Part of a small language model's weights.
Size: 12 layers, width 320, 5 heads of 64, MLP 1152 GELU, 24.1M parameters.
Architecture: LayerNorm before each block, learned positions, no biases in attention or MLP, tied embeddings.
Each number is 128 + 32 x the weight over its row's rms, rounded and kept within 0 to 255. Layers, rows and columns count from 0. Numbers have three digits each. The size before them is the row's rms in percent of the matrix's.

# layer 5 attention value, 320x320, rms 0.113, rows 0-80, columns 0-79
086:095121099113133135110108135151098102170148138109130108125188118051135090165129134096120090149157149152145144095147144125057100138134106146150102144131136114080101153166123085081089139156141127057150123136158186079105113177100151079144119095
081:122188227100134133142077135096182145135160158106153161108148105122128087175133144107120118169100152088144137150153039138139131096169127159139119150068144130120130111139130092130146034126138156142180148098135159123050116135085141117077099171
094:144188204111102167140190127161100142146166087136155173159078111147163068158119135121097167095082083133093161137089151131112102052115175152171114127106159092164119151124117167176097098181155115121128112129111115090129129108097113107157137106
090:099143065125103192055113114118093096073145125160145168131157105176144120164087151123147111129151126101106102097231080131119091157144103111074126102146130130174178146094085129104102120077125143177096106090110057165148113177148123104132062115
089:124094165145144113097125163091103089118129138079124070160137125124083145086128115175119155188146109120116079131209181122105151096125123106126129114124131136214099127162106079096182159058158121122078121130170150138094144146089142126111155118
087:125164138099142105080089130119106101092151147126096092146134075085193111088103136115154130150073095117153125078131111098159124155129155098116122141068130124047187142135126206095118107113084111127119176076099174114132089148146105177156125124
096:101141109119151153163159125132110165154127112168147110086150112114106135077143145132116113094155116147112122171160150148121102065120144213081140150130160115114118054136106119102159139200164144130093099110126107168154068126114094139154155158
094:091102155131105162126116122120098124158081145153115127128115160098111179118119142115126153091186144156161113139127113080120011123112155139127126205121108162130162061143124133087119103132099207164123086135125085104191056109097123196112125086
089:065121100076131079112127148113140172159072098146153176131128204118157106122147164128138106154126141148116145148081135107135190101101120128095090119060094075146147185175068177102195109068185147140114147075171112145147084112145108184139130176
092:113172122112084132142155105155193118161160085185174150080123129147106104192183167183131125118155146180101117131127177093171090112127100117174126148140170085130125149128096179123108137110105063092146168153100167062065128108094128114137114152
095:123091153155135152117124158106147135093140099057122101093135200145153109175117092101074087145122199138154133143127102151120125122090195199096157140112125054146137095165124134104143070065108108152134059040103113125119151090127145150107093110
101:092134105104168116169047143092121102140080080078115141109187176073170155160093139131124121188173119144158131161108139113135129103159099128092153128169147162207171137080068137087123148024119176103160090086101119117116106121106125112219122170
092:092138162127073175205100121145098100133165080133034123113150131099091140099104149110116131162106100126108124086151088076150138190097161126096091111141163101099150051135117165143161104154093107156073085129172136081154133207073077086134075113
103:153178158110136140123109093135078154156146117169135134056110140123084158160130140156185159192155163175174121124112175117146095108145134136152177122156148112133126090155145188090107090143086129135147085154113117112092116156068154190119061167
090:154157137162170160159132130122107157128122122172115113112150187194092150185111123119074177120142152173124140116136080194143106111110124101091120103053099073175120132098108131113192096057095110137117163176176115109090152127195084164138148150
090:139112096104122102133145173122129155170187096113081057122072112126089099140118099149162140194112066114148120141150110066150124133150105060119160155204086095123142116130121127161149154107088128133118088125124076122123148101102159085152113102
089:107113108184099095111121167096108155106167119101143110152144135114139149163199126102171099127118078104127179108096125146116114145157097123085138104145125090067145118152121167105100122079153103143155131152083173162096058120089161188086126195
095:083172122108185097138140165084105111148111178139085124146146094115155066105160110100033118121141173118154080204150108116087145133098101112069139119154137130097131081139126072117201120071150163105122124084144082120132118154067115130123115100
080:111079109134144141131106087068134127190108120102128169138133191128181126140135081216109106117212090167110159101122146096088194099110097165140182111094125107199139145141092100115190108104142142156122120190126120122145122084074103146074116106
091:131090047142132114167049119116113148162112111111118211132119120117069134103116124189180159138122081144103142087149088125114117159093094094103106180101153148096173115089151152127159130135104151102105115118084106140156101109117057181130129158
082:119157161086143161116111123078065114089131145124117104140152149118153176139170088149144181150149140123121124190103111152109171186122198123133130101115166110118089113106130124151150140139139114142093067127112164103159139162132144114157182084
093:151092128081106173204136191097121112108081110121131095120131127126108101077138099142163065122135135108099144142123148104115112062147173152124137150122101158179151134145045084135086110138053120168097121177170143117139135117162163158148081174
090:129135092123080177189163118153137129107171096156104109084157093106099140053166113112139162142091099115146165124080191068144122114134101128143111145122082103064128141155152141074146073150147113110044112075058149135181119121119136139146148086
092:104105164136150149159145127096116162153121118084134091112115120137143128076105132122180153175117155129155130178121171109135104046152038180141106147111137084169138136159111177147161107085140107155139116121172059131101070141125146118142088078
092:180104146155102127123114154073181131088102147069204124085111106155122145061152090085146123162159127170100121140057141140170132122122139111141104072114125140167153077166085155136157174120176076066139059169127087162129141140104162077164135090
091:093114060098151164116101139122150124159166137160155124143148134136137140144086063082183093150071164074124116103128150108124109118075128093158106179175175125124180134122143161232110148162153071078128097064171137056202147110098109119119070145
084:080076148135146194115177112141092106101151162138140132111140158107092151178088109130094149071163110114096134120121175153157105182113162153121117192122076084098084155185132114138102103128144117119154122101150171151099203102114123115135106160
096:145093143132140109078126075116087165115124108198127147121114128033058184155110112084128088120131126135100130151165164156102180126093152175125093148182115110134102145080155131086115141067183074053126144162063098111002100093143117093117135124
096:117125131129172122126128144083094139144114143145121186100156117193132151173083131095121089112166080155150154118168130126087179156119091107078099178135098193125050103135128176139091135108203121119164106121190123066074116144175155130128072193
084:139152170131149104109078120125147124100119137107088167099132143194137220160089095050170203142111091095095172109087160123195149143082067154166103127131135200145134137156214192077152081090049169136127069128157169144157176145091087105098163112
089:086095128117165158174062171093111094099069138143098097101126122138100127126116132111113089179161114167134137089141098085149074117124131153095146122121133134105120108184109133185139108148148067155133090092201103117164162136131089141137116151
090:113066095128160148089130097187153103143126141092131138086140069130166153123164108152161164114175128117145163091149122157184120145143106147132118134128108087124107089141135121192132152152181147088145139137062118122075128121120132151167171124
086:127138137118115135108175111189072108136054146188131067142083190150109181127117144142148124129115165153086135144111123173101157068121158179082092097141113131201174104129082138109143123126050120211139161103100124112103114101078121159156152131
092:046132125162140161117130133116126116136128129181115105071129153085091123138139109113116191131115129140113147131116134088117127121121172156154156193116141101125159090109180126095168074106161125129136202171105150106051117186189162120086106165
093:151123103091175113185102168225179145165158178120104124094106110108078072098067100146154095127129145118055152147161093108126125093143095099108153104119164135116198123135177144132124052126157140136104097208176119068194135141151115128094210147
088:144137152146101139166126125105166097068116160123066126175134133132108115061160131095086097148144107150155079117156137139146146144074142103085131119103134106107121156083141174106137169089146195130171133140127143132176122097117105087146132084
093:107092173120109147198131062124137114088091151112161147118116060129150115090071194126109127063094134155173121085109087152127182117113113123100128119084108097136171102132128081119068120124114150144062083103135089167212121138141100098043103174
092:177132150159106136137102162121157163126155133191196154143114119111071085131147159123137089137110110067141202206026146128146132117105114130083115149148157085124143158115125111121112134097153101064135081129138163160110109091145162147097158133
087:132123168112122116173103211157125130135129116062174139114149095194158145071064161109120100167083132143082098106117141044129155107105105120110095085170092153095116107132106105149127039146160094143113161175158102198188139167111091107165155099
081:085166078108156169133118108082131146121130136173095124119163107131082140081093073130084152187113220121144121115114106127116137166157160110083096179135161116123146137145132063149102140157095154196109192055159085132104176084156086126111135134
090:090089135128147127181161130154118111134130181172102130127114126125093095127162144125117129154126162119140095123111127130082086094089117200088098155130145174129155118121156083157196121045177104151158155078149064140110189136167146139113177139
093:140058182144141126154137157076084092128142127183129136116149095094105131097203092122188163190119120135146139112093171095159144120070139088113159138140134133194087150136143159116132121066156095120109078124156160141101142125141210114085184125
093:094109081133122072123180194106115088160145132118198125114145110158144136155114096128138127144148107129110102087113129107139121089164155140085213114158199116092131107152125113152095178140147104094167160124125117125094080134146110117141149097
093:148094198136059146195156121118132088139097115122190151130130105205089097102198141131091079071118119118080121127159123083092156142166111160128166147133124122123065090104133128184119131164134086135061116132089166116128112132065130073149176173
094:136117146139111133127147139182082119114141138130110150092117120108093149118126139121146093066121235143148090090155141083157093133131157126127090140110168095103152098150148156054128156102133073152104138146086150099128121158014142137150124137
094:170160077137071118126125175170124126096098131132137138124141136158113195164121137125126144091156173121076151108083143139142161154088170180129150138118129189148128136205124095138135127128140209021146077116092066134138173169106065109099128124
094:081156099168093103137148167129173108119103172083141091131099150139117169160093170104146082178115121067082145104122130138134132156146221154080135097090105116165130085118130167175126115102175163090127090107138138098152131099164131133157142102
091:059065141104094080090143197113141124137118140141104105116066157136131113183188116132173130165113098146041075149136088171125212195115159109120085161137186064142136109163098096095158102092123128061139119168157177157157082074069123111137130152
084:118164115072141131144042135116123125126134189117135137154116196127099095089091146115135180141110060145141138107155117163108094160139055136142109127148124149133192105152108099153075107084113126160115122126115166155175101107051112177163179158
105:146154131102119096149122144094179132140147150123078116124139066160117151113154186096157156082120125108099172105201127096197121124137107097141109128097130062066137101059097111147097128184121163102151125058097105096175154096106135159129140198
087:075123109074152130100164104088119114147102124135092056100115119086073128095136151121147132150129120124095158152140096166115152188119095117142107104092132090151172132152181113076094137171158163135105175106109115162150132075140158109186163108
089:054168176107105154074154103146114150152092132113138104117085133138086151093154094104146123100196096092168112124204176160098072167135157163154190116093121111140175157127159167096159137131155105071125094133153124148144136140116172118082211118
090:124122119158078145079130112155108107126123134189097096117141117144190149150142121152115107160124156119167131126129063180117102139155121166110095130136091193170065160125143125119139167064036102114142154133175084101089120115035144148157067163
092:129147074121117098096123221157086068120152138168116189140127158119114126133162100124142118158064115103123138110101082137114134157126117082125108148130178087159100099130083157181146083109094126114115098160100126095153059159112123147096083114
092:133105067158108111093145071095145122101132083136143056088109132146172162178121101153164133134136167155079173181087130132114127131101103077135092126140157115136150111092107121175122115166093141148162136110157136108103165092052118099160042097
086:149125126111133111111137118162134106142137083182151128123095120177140107140136097142111158152103072137083133110110141112151080141132119181110066075153149131171059129090156148093143115146125115130118138159177159161101142113112138171107174195
093:079098112164158095034144114134118072150157123156089158159153166130154160190120081146109156142204147084129098179134155130054159099125167106119158125163094130204151154151146129094149153131075048140141163149184123171165176154112130133147149156
090:085144110130151107132123174149102187068227140092125152106095125183125119121153158117093132114106111124080149190134151104116157098121113166099207121131153206125125157094145145150125113081124171114172169141123127090128173167142145141122159068
097:106155110124190117087149089167115142154090092092135154098087145116107125185111137175153134103104119146136076122168177118149117114108148074131154103146147085089121118148119094141147150169129120137085120107099155061129064132107120107159061177
091:137154152171075127093125130130166170079144059150124144137115134151183191100123151114090188101178075120143136113083139103112140120107146155123157174124166176127158137211140211026119199157127189109150128154038109201116114135155087124170132122
093:076098134081176136109121151098125025161105151099122150153170137076105144123110180110165163118146132146106065140118135128092106122120149100107112103100122106143203182142173186141068121142116135132120103113147064160131132084150165109097084072
096:119114132145121146150083121136143085122053119132123119101157050161102139147117109081190143124085130114067095156106093154151140146145115125138120093143133119096115100164191087172155113185117134172203098136136117143130135197109138180133193100
088:114136105096215137086120178125068161154102130080088059112101152147116150130157138124071141167096127137128105124138149088117131109153061101092117105076094145154058142144119134165100097110116220136079135111154146143148094124118153162127088112
090:157149157172127123118113097103131179121191106164147103129082134081181115132141139081148125080126133164105148099134210112096131129106113143168104106135121125107146116140147144130163166110165189124102192110090160082161103094138128157148143120
086:139099167124212148090154100159194172080087107143073104100070133087134133117161086076153051098151133072135094089101126111145153154101114117129111155131102096167111131132130136192181187156134116141116138066135135165141166146152185121192171156
089:158148104068133095103076135100137105082141142172092155081139145178151124166167098126123093135107100087111123102114170055132127117177197126113173105113096115145127170175120073153140142123031122114147093139138109092172137105144064152153151153
089:150137158135132144099094123147063180121190151123121125161121107161125161150086176151127126147122149207112123124145146170108105162125122159131140170097121149114156131117137119118103108129149175118027147201140062170159117176101095153111190185
086:121103169123049120174144129132109126128129087106121118110110072144123180131163083110212066078082125233159099146105086172180131082164131171163114090119136118129116105113118086137110141137121122093200126132146122163123160129144167115162137232
091:072122152123157145146152176112051123143090157164079107159106073147134133145132092203175101108114098163172086111122135185122089137191123146180075128177114122088084192151129084083079151149134077156144170136175096152148118107140111123122100090
095:129127085181047160134143087157161077156126120157110141123192114106121102134119178108093090126130112114088148060103136186139086171125098068153133141140200176128098109154121144188169113091111150079155135135101159094166086083133114142169101087
085:071152149110128126090118111103126092171110138131105087085038121076182145160116144117091167095171081141152136143139171137146142122133136175140132109142139132145130154200124091095105092042088143054110158093115124105120190103144123149122173108
088:124091141175111161165158088155157127084114113107166147135190107162135141070075137117038178110097166118097085124114162058097120124136102122076143058151134153184067104083152173086095122123130100199138194137204110145098151163060116123127142145
091:076131137111133119186103118085126157121149162086186150144093116165136122184131155069160118115136083134097147168122198163153126150179093202120130129153130090173151183104135154163112151145099176094203128026120125143133179135132119100082111148
088:119131131126097098152188174149145132117145078115132131133194130134155110087145197146084128158078167068104141105141241100110097135099090136092117118101135181147117169089135143145120153108095126146167099195185132149112113166145121124063121121
093:174123156148159137160072127109150146159123111133031160124157155147143135121147126112112126155090158118112114155146092092127115132143078103119138177090134084109141131119160092104137109155139179129140175115138086125191157081069127100192157170
092:171129134103141104187172052163124105147160152121111190130098096117163154148144079147102146108168120071153126109145150120160103158139094179163116100101105165096140174124148137087116098142164176135143111110092122087163169146107116081122079124
094:156082135113082112138063089118161106124137150141138133162113179094132136126127146109070113192122168106143182088160210110127150123135146113127164116085120146123096123100169123083156179121085149133166139126132133062125138154127125180086040100
087:157127133062090080093128117089165119132163091127096144126146131224160151119142136154130186094142039155174161084128156078131108103162126103088117108114087156116133125123117139175146110115158087114165109079181160144117108140158135096091149166
087:185136163079147081097173153131102095143172105146086096149095170110069105054143128019145137059152101111163090151098141094137098125067147093169161119120108103063155095183134092129161083101140108101155081151116205081140097136197097110100136179
088:126141181090052083109167142132227094132186100129131136119161139145151091079093117143139105113098096152171178138096116092121095078142097120115168187130087126147088175122134105082167135145159155185113159154151187168109108138130119144090120090
085:139144087122110145164129175130053100099145118157113198174147158160166153134135136165123139061127091136127094103148088091094100120118181165112140086138128136157111077149220085135167123102171155100103109126067166168145074129119122041049131180